Weights of a small GPT-style language model, trained from scratch on English Wikipedia: 13782 steps.
Each number is 200 + 30 x the weight over its row's rms, rounded and kept within 0 to 999. Layers, rows and columns count from 0. The size before them is the row's rms in percent of the matrix's.

# layer 5 MLP down (transposed), 768x192, rms 0.258, rows 117-171, columns 64-127
095,221,218,172,141,203,175,237,210,198,202,194,212,262,224,186,200,228,197,221,210,163,242,147,231,249,208,221,202,246,207,225,207,193,218,224,162,228,252,180,154,230,195,205,227,228,168,147,219,202,188,175,207,201,173,189,205,210,198,151,220,169,190,178,213
105,231,206,237,186,212,191,178,211,280,219,175,205,178,194,169,183,188,170,180,226,130,190,182,202,177,215,218,168,222,225,188,199,219,196,215,184,140,188,196,204,222,223,210,158,162,192,186,176,215,170,148,187,195,176,182,235,187,200,195,258,163,219,288,208
084,153,221,222,198,235,164,202,235,230,183,182,231,184,198,215,156,259,184,212,205,206,146,211,216,236,188,227,217,256,194,190,209,267,226,187,196,186,185,273,178,187,142,224,162,175,186,273,217,199,199,200,190,201,186,188,238,235,230,273,220,208,184,245,177
113,177,217,199,184,266,197,174,201,224,150,149,226,204,213,164,193,213,198,162,222,205,180,229,204,198,206,192,192,155,224,177,194,222,150,268,189,169,199,187,219,250,158,174,166,176,221,151,186,206,179,194,228,175,187,198,208,257,282,193,207,220,213,190,211
111,184,199,215,146,216,206,164,193,223,246,181,126,158,232,197,209,231,234,134,194,227,243,188,115,169,167,206,167,240,187,193,151,202,178,169,199,224,222,230,215,172,176,206,200,206,269,191,227,188,164,156,174,202,203,227,228,181,224,156,217,165,178,229,173
121,202,203,193,232,220,180,195,205,236,174,170,183,152,235,202,173,150,207,218,199,187,185,199,171,179,275,226,199,121,235,191,227,231,209,151,215,142,250,196,167,164,230,156,228,214,232,200,216,174,234,180,151,240,180,150,166,240,154,226,198,211,148,216,170
095,209,158,185,118,271,244,187,189,158,202,158,200,129,254,221,211,160,206,199,185,233,238,219,192,195,186,151,162,213,191,160,196,179,228,202,189,184,214,245,191,158,192,189,199,175,156,186,159,209,191,224,225,168,211,221,192,194,217,172,196,161,199,234,214
090,227,249,238,176,210,232,215,217,182,200,224,173,163,175,179,255,213,222,148,224,202,211,209,200,184,239,193,213,229,202,171,208,146,216,259,218,117,148,186,226,175,189,147,195,178,172,166,218,230,192,199,221,236,124,208,160,174,191,196,226,186,229,186,190
105,209,223,173,231,201,218,268,175,203,204,184,216,122,211,182,247,211,215,205,194,199,179,224,236,215,217,203,150,184,239,195,181,212,243,169,173,138,183,218,231,204,220,219,211,194,223,204,179,216,208,185,226,192,244,199,203,197,223,204,181,203,129,150,217
094,246,163,206,224,238,239,197,194,180,143,176,220,163,211,241,207,256,211,186,181,125,200,208,225,198,236,205,209,186,214,198,173,240,227,211,156,156,214,246,291,161,185,149,230,178,179,172,174,204,205,213,210,165,129,153,174,137,184,196,191,239,182,161,240
099,172,180,187,183,186,184,204,221,201,224,194,188,207,233,165,249,172,189,172,172,182,186,194,141,170,210,207,189,166,200,197,196,217,206,194,152,174,203,160,158,169,181,229,202,185,214,187,171,170,192,176,177,213,231,147,194,199,195,187,182,237,212,214,178
093,216,224,162,226,196,221,186,158,226,187,203,192,209,229,169,240,219,238,214,235,213,208,251,237,222,194,216,255,240,210,248,194,162,241,227,195,210,175,155,188,219,197,162,195,147,183,211,218,142,193,167,241,136,240,258,218,241,173,221,230,205,190,202,151
092,224,179,194,143,177,150,199,177,208,199,223,217,188,223,244,251,251,157,196,221,235,234,186,112,189,194,196,224,224,198,190,232,264,212,179,172,215,175,213,200,229,252,181,166,189,228,181,229,238,235,204,235,182,190,195,211,215,127,233,183,185,196,175,268
113,182,222,177,183,202,189,208,137,183,220,207,152,179,221,234,167,189,240,175,210,210,183,172,213,178,205,285,175,206,197,184,214,232,157,151,139,193,119,243,188,171,215,183,145,186,230,168,224,183,202,163,219,224,198,196,166,184,199,158,197,175,236,192,125
089,210,217,189,179,171,190,197,207,237,192,221,242,184,164,207,212,167,175,249,236,202,221,215,122,240,195,207,220,198,168,218,269,199,216,193,205,192,179,184,167,247,166,240,228,196,179,221,202,208,202,149,210,219,141,168,228,174,163,172,190,119,168,211,246
090,189,236,212,235,205,169,219,202,169,173,115,209,254,186,162,253,172,213,179,206,196,188,204,213,224,210,179,201,233,236,166,215,171,195,238,174,233,205,219,217,206,214,177,241,209,238,238,243,139,158,197,145,233,216,228,214,255,198,180,218,199,236,185,193
124,140,207,219,270,203,180,224,199,196,210,209,221,186,229,152,232,202,142,198,250,235,157,200,189,201,125,127,252,165,172,141,262,191,187,232,195,185,186,225,217,211,165,242,185,198,185,169,183,264,223,183,222,190,172,161,185,193,222,189,184,199,197,151,219
105,188,216,209,164,183,146,225,184,199,156,210,195,202,220,218,196,158,171,200,161,169,188,195,226,199,273,197,153,187,221,192,200,207,183,223,173,193,213,176,170,150,195,161,144,210,269,205,142,237,198,165,247,148,260,242,176,217,202,191,205,200,174,232,125
126,181,229,251,210,202,203,172,199,126,206,184,208,176,208,204,211,211,227,218,216,166,173,165,220,221,210,219,219,207,219,220,218,180,218,182,177,195,212,229,191,195,167,175,170,223,227,197,225,187,184,193,185,146,164,219,176,177,200,194,191,174,160,176,236
118,189,235,195,255,212,199,156,169,232,166,218,209,158,225,112,146,255,212,159,219,215,170,164,233,185,100,193,224,194,211,155,202,172,208,214,160,169,231,242,228,217,192,222,195,195,227,181,218,239,165,164,207,222,178,173,213,170,241,208,224,221,207,206,198
103,215,224,210,184,185,161,158,162,207,196,200,207,194,207,200,229,253,261,232,227,241,218,209,210,215,146,219,183,230,185,223,184,164,155,201,172,216,203,219,168,190,182,226,172,211,194,190,232,199,209,192,189,233,165,153,257,220,162,188,128,164,216,158,195
098,184,236,175,189,178,150,178,199,201,180,158,142,165,172,187,234,161,171,172,216,152,227,257,160,193,208,221,197,207,150,176,191,200,140,210,220,219,237,211,228,177,201,180,202,190,207,222,254,142,187,258,137,219,179,205,203,229,187,186,239,138,166,180,209
108,216,243,209,204,200,246,200,158,172,188,209,238,205,211,178,143,177,214,236,180,191,164,181,199,228,174,195,191,188,234,195,215,194,208,223,164,226,196,161,241,193,189,212,239,220,181,181,200,221,197,198,230,143,180,191,227,158,200,220,169,188,210,203,192
095,185,216,233,179,220,212,248,190,169,211,196,243,258,166,214,226,261,151,241,234,158,206,203,196,180,227,162,177,224,253,258,253,168,206,220,150,247,181,257,250,176,261,168,183,174,195,195,202,218,199,259,221,202,223,222,169,189,144,213,234,154,222,170,155
096,192,247,157,181,184,131,180,217,197,142,209,199,174,211,221,189,233,194,248,185,144,196,191,221,165,194,194,242,238,196,221,186,204,159,218,193,241,188,181,217,209,221,224,208,197,213,187,216,179,218,276,187,202,211,232,160,236,211,186,260,259,212,181,140
090,199,214,239,218,186,217,160,179,208,177,195,223,186,137,164,155,223,201,226,206,149,179,218,200,225,253,189,205,242,211,148,204,207,247,167,190,179,183,208,203,174,181,207,197,165,244,174,210,188,183,205,157,212,193,212,214,226,160,176,234,133,222,196,235
111,191,209,164,143,182,233,236,205,191,159,227,184,166,163,187,226,227,208,264,150,203,190,134,210,232,233,243,255,155,193,192,251,206,214,272,178,194,222,224,225,247,187,190,214,227,190,182,232,178,229,153,250,210,192,196,217,216,164,206,229,178,213,183,185
095,215,205,247,262,220,231,220,258,203,160,214,231,231,214,184,230,203,231,201,183,207,231,194,248,193,187,140,182,184,229,207,196,207,168,179,248,209,212,206,231,214,242,157,275,193,174,215,204,186,197,196,201,183,221,211,145,227,209,228,236,104,178,177,214
083,240,233,213,181,222,232,154,223,265,208,226,235,212,222,223,234,192,176,161,167,196,221,218,173,214,191,235,202,209,149,297,201,203,183,162,192,242,203,219,299,150,207,184,171,208,230,182,212,256,172,171,190,177,152,158,123,170,238,228,188,196,168,199,223
094,186,187,194,206,192,173,232,176,188,141,183,196,217,211,209,188,218,159,185,192,231,170,175,112,203,165,154,220,231,170,189,240,144,189,123,198,170,135,211,220,190,169,196,205,249,197,206,249,214,159,215,185,173,211,191,153,188,226,223,176,148,199,209,157
098,198,199,149,224,221,234,207,200,237,181,214,192,194,209,227,105,195,235,220,216,265,228,253,156,180,191,201,172,217,253,162,176,240,238,161,190,206,226,166,228,137,186,218,200,149,232,191,162,227,182,243,219,178,187,177,192,200,237,187,200,184,220,163,185
096,191,218,150,189,168,194,146,231,191,224,172,201,179,233,161,211,118,208,160,199,163,187,245,203,196,166,159,234,239,203,217,184,233,181,220,244,204,232,189,192,200,183,190,192,203,174,244,213,213,183,196,158,217,215,217,237,193,202,208,228,210,198,258,184
095,237,204,185,208,198,204,189,211,246,207,204,161,145,165,164,177,221,228,225,206,207,165,267,220,223,182,176,182,205,159,204,173,192,210,165,200,256,216,223,213,208,153,188,267,195,186,230,195,169,212,200,214,211,205,215,225,191,210,201,194,194,216,197,195
109,192,150,188,192,221,242,236,229,177,209,226,192,201,171,161,195,283,212,190,185,198,187,208,230,180,208,166,203,148,150,199,209,133,265,269,244,208,206,207,217,251,133,161,210,160,218,190,271,238,213,165,206,189,209,187,196,248,199,224,214,178,258,196,201
113,191,230,217,181,184,170,229,222,215,193,158,179,182,198,171,204,242,196,263,201,123,194,133,166,238,263,224,150,188,225,183,174,189,172,242,150,166,162,170,203,237,190,180,195,187,207,138,215,159,232,238,215,187,209,218,208,177,188,209,175,174,231,215,200
098,157,140,223,212,210,228,225,177,152,196,227,228,227,241,176,197,212,198,148,241,139,223,211,256,185,198,195,222,173,175,145,224,243,196,224,139,154,208,183,152,247,183,162,216,222,136,205,174,203,169,178,135,214,203,185,194,189,244,193,167,285,236,203,231
091,212,184,226,180,211,216,227,235,159,187,198,252,213,163,219,165,283,173,218,197,272,237,212,212,214,212,227,229,228,205,182,237,149,230,255,205,133,178,177,165,163,161,182,132,160,152,158,202,219,196,189,141,240,207,206,176,191,157,224,231,179,156,211,217
126,197,224,175,161,227,199,251,166,185,198,222,207,203,233,231,184,184,159,132,174,176,202,184,180,205,180,195,240,211,191,133,195,151,214,196,239,225,232,158,236,232,192,195,205,168,209,171,229,216,190,184,197,223,218,232,168,177,187,187,150,183,144,272,198
091,215,176,208,258,200,195,139,216,191,227,163,244,139,176,209,214,180,209,209,192,214,139,207,234,205,219,181,227,166,217,181,146,193,129,182,197,189,176,186,222,242,210,187,204,246,169,264,191,214,203,214,176,223,188,215,202,196,205,221,211,197,182,170,216
099,239,192,237,188,252,237,187,187,184,202,141,193,202,260,230,224,162,165,221,219,229,155,252,206,241,190,216,183,231,246,181,155,194,204,210,201,174,161,209,180,183,157,233,211,186,204,195,203,156,227,168,228,180,224,215,247,214,153,191,187,196,206,181,204
109,207,208,212,206,205,160,186,214,112,232,189,205,185,152,201,153,208,191,165,175,120,251,143,247,189,186,210,204,169,225,168,153,186,212,169,246,236,190,162,190,196,202,211,203,210,195,252,230,157,240,164,184,182,196,138,168,170,218,162,196,192,183,211,132
089,229,194,160,199,184,222,177,173,148,172,246,225,166,217,170,214,181,175,239,187,168,161,218,167,237,166,183,215,223,243,236,170,226,188,223,223,174,194,232,153,193,231,250,193,192,151,212,219,178,200,167,266,256,211,177,147,218,155,221,195,226,195,223,203
085,198,205,225,245,207,250,215,216,226,215,182,187,245,265,132,187,192,218,181,229,180,231,269,220,214,216,131,253,174,162,183,219,160,172,140,230,180,210,227,213,208,235,203,183,186,173,238,258,203,183,226,148,200,202,178,210,183,227,174,172,215,130,187,226
091,235,224,210,230,216,223,238,206,243,200,218,138,233,219,163,232,218,190,181,252,203,184,175,187,236,212,204,176,208,158,152,215,152,211,227,202,231,222,190,207,203,232,187,250,150,203,233,187,240,199,210,221,193,157,224,202,236,180,226,207,102,227,152,204
095,227,256,227,181,256,195,172,156,172,174,200,240,221,264,244,177,166,201,201,200,170,213,181,188,186,209,221,201,258,272,175,231,258,131,249,202,253,205,154,145,218,226,176,259,155,193,207,233,207,190,203,268,222,191,233,173,169,212,224,178,177,171,221,199
104,242,241,226,221,227,180,206,235,198,175,149,184,235,213,223,142,195,205,185,200,192,246,183,206,223,206,231,218,209,184,206,224,155,190,231,195,143,233,193,142,191,161,210,203,172,168,171,205,177,165,250,169,192,174,172,155,186,200,242,147,181,220,218,194
114,219,222,194,216,180,209,168,172,188,200,213,223,179,207,203,169,183,226,181,202,207,215,185,205,145,173,211,162,152,223,186,221,240,166,155,196,184,179,172,177,198,229,232,195,189,195,185,201,155,189,213,216,209,158,229,240,176,208,224,144,179,239,175,176
101,187,224,242,158,153,181,241,201,225,162,200,237,190,228,209,136,202,193,243,242,164,205,256,154,188,227,214,199,183,206,204,247,229,203,223,176,207,156,177,157,159,226,234,193,178,155,143,224,164,222,198,190,186,212,225,145,223,152,253,235,196,241,198,180
098,231,235,162,230,214,218,268,227,212,184,200,212,148,231,199,198,213,197,250,253,179,200,178,225,271,184,147,222,237,208,209,243,209,189,202,187,169,201,214,180,200,211,162,218,190,198,101,195,179,207,181,214,93,212,200,190,175,173,200,198,154,170,234,175
104,208,229,223,225,181,199,265,226,253,196,204,221,202,202,201,211,211,215,205,253,230,176,249,175,170,157,225,230,231,218,173,260,190,193,202,186,160,218,203,118,222,164,242,215,198,199,193,211,139,216,217,183,230,273,214,253,238,189,213,129,216,185,196,157
110,195,232,231,176,245,157,181,205,210,200,205,151,209,209,211,211,219,167,138,233,259,211,219,170,155,187,216,261,223,214,192,94,209,185,166,212,253,233,206,224,196,246,201,228,201,166,198,217,233,230,205,199,197,205,167,238,196,180,196,183,217,203,252,182
112,248,190,181,193,248,172,195,146,218,169,213,195,187,171,186,216,234,164,241,182,249,175,212,257,142,174,222,283,186,172,200,177,197,181,184,221,171,226,155,227,233,163,215,204,191,157,251,234,151,184,158,185,186,173,123,196,205,163,185,199,205,222,169,197
105,226,178,203,213,225,211,182,185,237,216,200,199,221,212,220,168,173,148,179,204,162,176,228,161,199,169,187,143,183,192,184,234,199,216,171,205,259,247,182,298,180,205,150,218,245,210,212,162,201,202,217,283,189,203,166,204,182,250,228,191,184,229,207,222
101,204,225,188,204,260,204,191,176,217,193,182,219,207,173,148,184,229,218,202,196,225,202,135,226,196,137,207,206,175,176,212,233,188,186,193,207,220,144,160,125,180,201,230,162,161,178,204,193,200,177,214,230,227,189,221,172,183,220,229,179,274,194,217,128
112,161,173,225,200,183,168,189,188,215,220,163,189,216,137,181,213,228,233,217,231,224,259,196,171,245,191,224,221,150,146,151,228,167,192,219,193,148,201,168,187,242,185,234,170,231,202,139,188,217,197,220,199,203,218,200,213,137,185,208,197,219,158,178,249
# layer 5 MLP up, 768x192, rms 0.194, rows 118-171, columns 64-127
093,261,202,222,215,220,172,223,170,190,244,202,195,146,233,120,190,253,209,144,216,190,214,178,208,178,181,188,193,199,210,225,171,226,214,198,171,165,216,224,218,212,202,182,149,155,239,223,191,166,227,200,197,168,181,203,252,197,209,197,205,200,168,219,207
097,200,206,183,138,202,244,181,140,162,221,211,186,232,183,269,194,131,163,222,192,161,228,198,221,183,144,186,187,141,194,188,198,205,254,235,182,192,250,201,214,169,192,211,153,215,234,217,166,219,213,184,177,210,212,190,214,214,188,181,158,223,192,219,171
111,179,211,228,210,180,214,178,266,194,185,225,154,200,190,193,196,233,164,206,207,155,167,191,220,215,188,193,256,194,144,157,176,190,172,188,197,159,163,181,242,183,143,207,237,206,228,197,247,165,187,190,216,151,163,213,219,257,214,198,261,202,223,190,294
115,199,157,201,230,238,177,185,181,202,207,215,164,257,242,227,246,172,267,211,206,252,162,186,164,224,206,220,233,163,178,162,200,204,206,173,192,194,235,153,229,190,212,163,178,213,195,188,195,223,227,156,242,144,167,226,219,182,215,153,200,204,173,258,253
116,205,175,201,250,179,210,225,156,217,142,222,201,118,226,217,171,165,215,251,246,221,190,239,203,142,239,192,151,202,181,216,200,231,203,176,227,174,230,231,133,225,213,175,226,233,191,171,171,163,211,195,175,240,176,216,208,162,140,234,186,220,249,182,198
101,185,209,203,195,178,217,172,199,181,255,170,183,208,197,197,188,165,155,163,235,205,161,189,173,148,136,234,147,217,228,144,191,224,200,230,209,190,158,203,198,174,231,186,198,210,266,196,219,231,241,196,215,158,183,159,178,184,199,214,274,216,214,209,205
090,167,166,213,239,234,170,249,203,229,198,176,228,239,165,195,200,209,239,225,235,183,158,154,245,262,167,179,203,172,209,204,207,197,149,194,201,286,268,204,183,139,225,176,166,216,251,191,171,155,167,175,112,207,219,211,199,250,170,191,164,194,199,179,227
104,178,198,266,196,238,212,183,213,240,199,133,155,197,221,251,240,201,212,242,175,271,176,215,199,193,231,196,205,163,201,183,167,207,197,150,213,195,170,214,218,217,159,199,164,218,208,241,248,200,203,217,147,180,196,232,233,195,238,201,240,210,214,167,186
104,180,207,173,239,129,113,239,165,153,173,147,188,207,222,230,245,214,201,227,175,207,215,221,178,232,226,232,227,153,184,187,138,211,232,203,182,206,195,252,191,193,177,197,256,184,177,181,183,186,179,203,207,233,190,200,221,178,274,218,157,170,235,207,168
100,234,237,173,212,185,175,199,231,265,212,225,248,175,254,184,235,134,173,188,254,230,147,186,169,206,239,200,146,183,180,230,198,190,213,197,187,161,294,208,202,181,201,186,204,233,205,176,195,201,182,249,233,253,178,116,223,211,198,225,260,215,194,229,209
096,165,238,159,231,214,224,186,207,184,190,169,203,202,183,174,191,228,196,185,281,184,183,218,160,213,241,199,164,212,174,155,189,212,220,209,215,172,132,257,150,220,163,225,216,156,199,230,233,173,223,236,183,191,164,191,226,205,218,223,197,224,179,276,198
103,219,173,157,207,226,214,196,165,207,159,180,146,214,154,219,260,241,155,164,205,173,193,213,181,190,186,175,234,181,185,219,146,196,259,193,257,261,205,249,217,165,152,212,215,189,202,151,187,210,201,216,223,180,215,150,230,129,262,183,212,228,213,149,202
108,187,199,221,233,176,175,217,226,160,170,158,208,189,153,209,164,170,174,230,185,223,179,209,216,221,199,198,257,143,173,148,209,211,200,171,191,205,151,142,242,186,222,204,197,160,247,162,209,244,206,207,217,175,168,167,228,154,209,211,184,186,225,152,200
101,235,188,210,186,191,188,172,236,169,221,196,236,206,177,205,196,236,197,218,172,197,162,225,200,204,202,209,227,191,193,205,172,221,262,167,203,201,192,177,223,210,214,234,199,194,251,128,207,155,258,171,182,188,238,207,211,177,213,205,170,239,201,186,149
103,211,183,190,216,110,186,201,204,214,210,220,210,184,168,163,186,178,187,167,207,221,192,203,147,210,205,177,170,208,251,187,185,223,185,144,211,182,173,248,204,195,210,260,169,155,258,178,161,210,241,227,217,189,239,180,185,178,205,249,149,145,250,155,182
115,215,253,239,246,192,231,231,212,209,271,182,174,221,203,215,216,209,159,236,206,167,192,217,231,178,203,158,190,188,222,187,195,210,141,229,224,177,245,264,148,196,182,190,193,159,201,205,238,251,237,185,215,148,163,248,279,183,219,223,183,229,219,204,224
102,170,193,188,222,194,219,178,221,178,186,170,196,235,282,268,184,160,124,150,183,211,217,182,221,225,162,147,156,246,197,144,169,196,185,164,176,219,161,197,174,194,222,202,147,180,253,162,202,258,216,185,214,135,239,154,196,179,192,208,177,205,207,191,190
115,210,185,263,194,190,217,261,157,158,217,198,195,195,241,195,233,188,241,187,169,148,178,200,233,194,208,161,240,129,176,234,195,183,200,153,194,201,200,153,238,234,169,197,168,194,215,196,191,203,180,164,154,159,197,253,227,158,185,181,214,262,239,267,193
109,217,190,220,208,232,172,175,178,121,235,165,213,216,203,198,190,204,194,192,139,203,230,252,208,245,192,231,204,238,231,205,216,301,246,163,227,178,234,199,140,185,174,172,249,244,242,188,263,192,214,213,149,194,244,204,157,194,221,216,180,235,195,215,192
102,186,221,211,221,220,229,146,212,206,206,240,197,252,206,228,221,234,210,209,220,241,172,183,200,216,173,216,262,164,188,173,274,206,223,224,214,226,189,203,190,227,176,164,197,157,207,145,194,164,170,224,198,206,211,169,208,178,199,266,199,229,254,225,175
102,166,207,189,207,182,227,241,217,231,168,156,221,227,162,193,233,192,171,242,207,211,217,163,248,249,243,182,203,160,238,225,223,247,171,158,202,212,247,211,194,215,190,214,238,201,185,200,245,168,208,207,164,211,176,171,211,237,199,192,205,181,203,257,205
097,203,198,193,210,199,184,239,206,203,188,182,198,193,203,184,202,185,165,168,255,233,144,215,223,209,176,203,215,112,233,188,162,222,219,196,163,216,204,212,177,193,171,149,172,221,260,251,180,219,212,210,197,219,217,188,179,178,207,199,164,190,246,140,218
103,164,167,245,230,185,185,217,171,203,184,196,242,160,219,235,241,218,233,162,175,196,184,210,219,246,129,208,214,197,161,232,177,180,141,183,236,223,166,225,173,204,220,262,224,192,195,186,175,192,206,182,187,193,192,238,254,226,192,181,212,262,208,175,190
097,212,268,212,209,225,189,244,235,173,210,205,268,238,209,214,255,212,176,254,214,156,172,210,191,193,174,273,195,155,205,190,194,202,128,185,276,182,231,251,143,183,209,227,223,264,145,144,169,221,219,211,195,156,181,211,220,213,194,204,217,164,201,201,195
098,232,183,209,216,219,189,237,176,149,235,207,200,238,198,188,222,185,174,191,187,201,222,173,173,189,193,215,192,217,219,194,234,233,199,213,191,217,242,191,216,205,284,229,210,172,142,195,161,176,182,217,204,222,137,209,166,164,173,223,185,227,142,203,203
105,223,174,236,183,146,197,206,198,180,251,130,179,173,250,152,249,211,200,217,177,174,230,142,186,170,212,239,227,202,225,233,227,189,191,181,197,201,206,204,227,242,201,199,192,180,250,246,201,210,221,183,167,191,186,224,181,204,152,211,223,186,201,221,178
097,193,157,206,262,192,197,152,227,222,211,170,210,180,207,150,226,190,181,177,195,196,236,233,199,205,170,173,182,211,240,233,182,253,203,177,177,168,203,230,221,185,190,188,200,224,216,174,212,156,201,194,211,163,168,201,184,132,184,149,185,196,159,195,248
086,203,178,180,219,208,182,173,173,200,148,231,156,218,185,163,229,232,208,167,237,203,181,188,251,186,266,139,180,191,190,172,175,151,149,207,236,141,167,176,167,163,208,202,242,161,199,196,151,197,228,195,175,190,221,233,232,219,160,152,224,174,153,236,195
107,176,143,181,216,171,198,241,194,162,257,203,174,188,169,185,287,205,213,226,154,197,170,152,143,140,253,219,179,197,225,179,237,219,196,185,184,210,225,238,190,267,202,213,216,213,216,225,144,215,193,189,180,184,194,242,190,197,174,208,216,192,192,185,166
098,210,201,213,186,220,163,143,162,200,209,191,175,220,213,172,309,212,212,163,195,209,205,261,145,194,202,221,165,227,202,203,230,177,170,213,192,245,189,230,204,214,192,176,178,233,208,220,222,147,208,206,191,196,231,224,203,192,156,175,189,237,148,213,185
108,168,240,193,226,149,154,246,228,193,242,166,218,246,193,271,216,197,220,155,208,179,169,177,151,238,222,192,169,187,196,179,222,176,206,232,197,192,179,224,199,192,196,219,259,223,222,195,204,133,180,204,221,143,185,215,170,182,206,259,189,166,231,210,195
100,248,204,159,162,180,186,218,179,171,180,213,181,200,161,229,253,226,228,201,164,157,203,170,144,215,164,220,222,197,252,191,199,205,180,211,200,239,192,209,205,220,258,163,168,237,152,288,226,229,232,200,225,228,110,208,176,206,196,216,198,198,251,221,250
103,214,165,210,199,197,180,152,146,207,178,228,186,176,184,241,220,247,225,210,268,191,194,120,231,262,214,219,253,241,212,208,186,209,142,204,222,245,214,185,209,216,142,238,183,193,222,177,178,207,260,200,169,155,187,144,198,181,235,184,135,233,216,152,255
105,195,245,173,149,205,251,156,172,176,173,154,157,248,197,167,222,184,184,216,253,213,194,193,207,224,217,182,204,182,143,150,139,167,170,185,192,175,219,218,223,193,185,184,209,180,228,214,206,151,276,232,220,172,225,201,212,207,199,177,228,175,265,186,245
107,187,189,263,202,224,192,187,179,205,194,147,122,203,153,167,214,219,206,236,204,186,182,219,225,157,203,239,242,240,244,235,232,194,225,170,179,197,219,187,212,191,226,226,204,201,201,180,206,219,185,201,180,213,159,208,191,171,247,189,167,213,218,220,191
090,208,189,223,162,259,231,166,192,193,262,196,154,177,191,207,198,190,205,148,194,223,171,241,222,184,161,210,208,162,226,128,177,215,128,183,236,163,232,228,203,202,144,166,187,218,184,278,169,183,166,204,188,174,220,240,182,189,215,183,214,198,205,221,214
119,230,186,222,206,190,140,204,186,188,188,265,212,196,189,236,199,238,188,181,218,209,140,162,222,184,208,186,222,219,219,191,245,186,232,199,203,210,187,180,149,201,196,158,176,252,187,169,209,229,239,158,210,169,167,214,224,243,225,168,175,254,232,223,225
100,206,123,202,193,213,209,214,217,198,148,206,207,239,160,200,215,208,253,254,229,176,210,174,196,231,155,208,207,183,257,211,200,239,214,199,169,189,162,179,132,182,242,250,210,210,232,216,231,203,209,206,223,183,156,180,230,199,196,126,163,176,188,178,267
110,197,182,245,211,255,229,228,244,168,243,211,181,219,171,167,247,191,178,179,215,239,192,227,212,189,219,208,209,196,189,205,197,193,191,215,185,140,204,174,211,203,212,220,241,238,190,197,169,236,174,187,198,197,182,255,222,222,193,166,162,192,226,263,238
107,240,240,205,267,190,163,204,184,147,222,179,216,246,181,205,172,190,226,190,213,250,201,243,204,199,186,195,209,205,184,183,212,195,165,220,196,246,177,203,174,186,231,220,234,204,221,201,219,178,246,239,235,208,229,197,182,262,213,189,176,243,270,222,184
096,165,226,163,207,224,223,243,170,161,200,180,201,219,177,193,248,173,219,201,245,201,200,156,186,215,167,220,179,215,179,244,268,207,134,198,272,249,211,212,202,193,168,206,218,220,209,197,226,200,215,187,157,234,165,195,267,166,239,220,158,195,204,260,181
094,204,202,175,225,213,167,217,275,167,209,194,194,146,205,174,197,173,212,228,218,208,208,178,164,185,191,239,238,171,226,169,184,193,166,167,196,201,119,205,222,184,170,148,197,216,234,231,201,199,220,189,204,212,200,260,221,168,191,171,153,207,177,213,219
090,199,123,187,187,204,223,195,177,242,221,229,202,166,213,237,203,162,192,172,223,177,153,186,249,199,218,226,233,131,186,196,183,142,156,171,194,133,191,179,219,149,229,208,200,179,199,254,172,274,260,263,177,158,214,214,208,184,207,238,224,184,129,224,195
094,262,199,239,238,208,263,220,199,208,176,181,243,246,203,198,187,199,203,240,220,173,173,161,196,223,244,235,217,273,189,226,199,209,204,239,254,242,177,202,220,202,213,136,194,191,220,205,161,168,187,222,234,210,182,189,238,198,235,194,167,203,204,235,222
110,191,209,197,187,204,151,151,234,203,194,153,213,230,166,195,160,231,233,201,185,229,218,210,200,197,261,232,216,171,192,196,203,209,158,178,204,128,193,221,175,231,177,227,183,190,230,197,193,265,177,248,266,140,197,181,218,237,221,227,179,221,215,184,197
115,155,217,174,239,200,161,189,204,224,185,175,239,245,190,195,199,198,171,134,252,197,189,256,229,191,180,191,230,191,206,213,189,181,194,191,202,162,228,180,200,154,229,218,211,248,206,193,236,229,220,199,214,228,201,142,169,233,229,164,200,174,252,227,235
109,164,219,237,223,231,253,170,209,179,202,195,187,185,226,195,281,227,205,146,193,226,177,175,205,198,223,215,218,175,232,186,191,230,164,183,241,223,213,234,178,144,207,188,214,250,211,234,218,202,196,157,203,262,230,188,223,213,231,276,167,176,182,163,195
093,195,213,146,187,157,270,141,164,220,219,190,198,285,182,162,198,182,175,201,213,235,178,198,206,202,166,261,146,179,200,176,213,194,240,201,205,189,188,179,217,151,186,254,168,192,208,243,218,176,204,248,216,207,271,243,182,229,148,177,214,224,230,232,272
108,169,180,182,244,244,168,207,169,212,232,176,213,239,167,177,198,213,233,236,160,220,187,212,193,222,228,176,231,218,204,218,239,175,219,220,193,239,294,140,162,185,211,169,165,160,169,193,181,115,225,166,181,173,191,225,148,171,154,133,181,169,215,202,214
103,164,146,235,243,198,217,183,164,172,183,227,173,155,199,135,242,176,165,224,198,244,204,237,242,253,172,151,269,178,200,230,190,209,166,206,183,209,225,224,188,147,175,165,232,220,206,181,182,187,213,183,194,204,201,252,219,145,144,202,137,178,179,195,149
113,239,218,189,257,238,184,221,274,194,110,170,196,185,145,179,243,193,263,206,229,261,134,224,212,195,173,241,230,169,169,219,156,261,123,184,209,167,177,193,205,205,174,218,165,201,193,165,250,256,236,155,242,213,254,204,245,186,215,209,189,188,216,173,186
098,147,169,237,156,191,165,184,224,259,161,159,196,187,216,210,190,214,210,212,198,178,256,187,230,171,198,221,241,177,201,190,248,236,190,200,163,211,244,192,280,203,221,236,142,212,202,218,180,221,239,187,211,186,180,178,209,203,221,224,227,214,242,226,209
089,208,212,215,195,186,175,233,210,173,191,193,159,225,221,219,213,179,201,207,211,206,189,209,193,199,196,252,227,149,249,214,169,186,235,208,241,210,225,229,191,274,178,195,184,186,191,167,191,205,199,159,153,160,158,158,234,173,209,205,214,182,225,220,215
112,112,177,194,181,164,183,144,188,213,184,204,166,190,227,230,205,184,208,179,193,220,223,154,178,227,172,204,203,137,187,169,232,275,233,247,152,200,174,176,157,144,239,211,139,250,211,226,194,199,200,219,221,205,201,208,177,224,204,218,205,182,171,216,197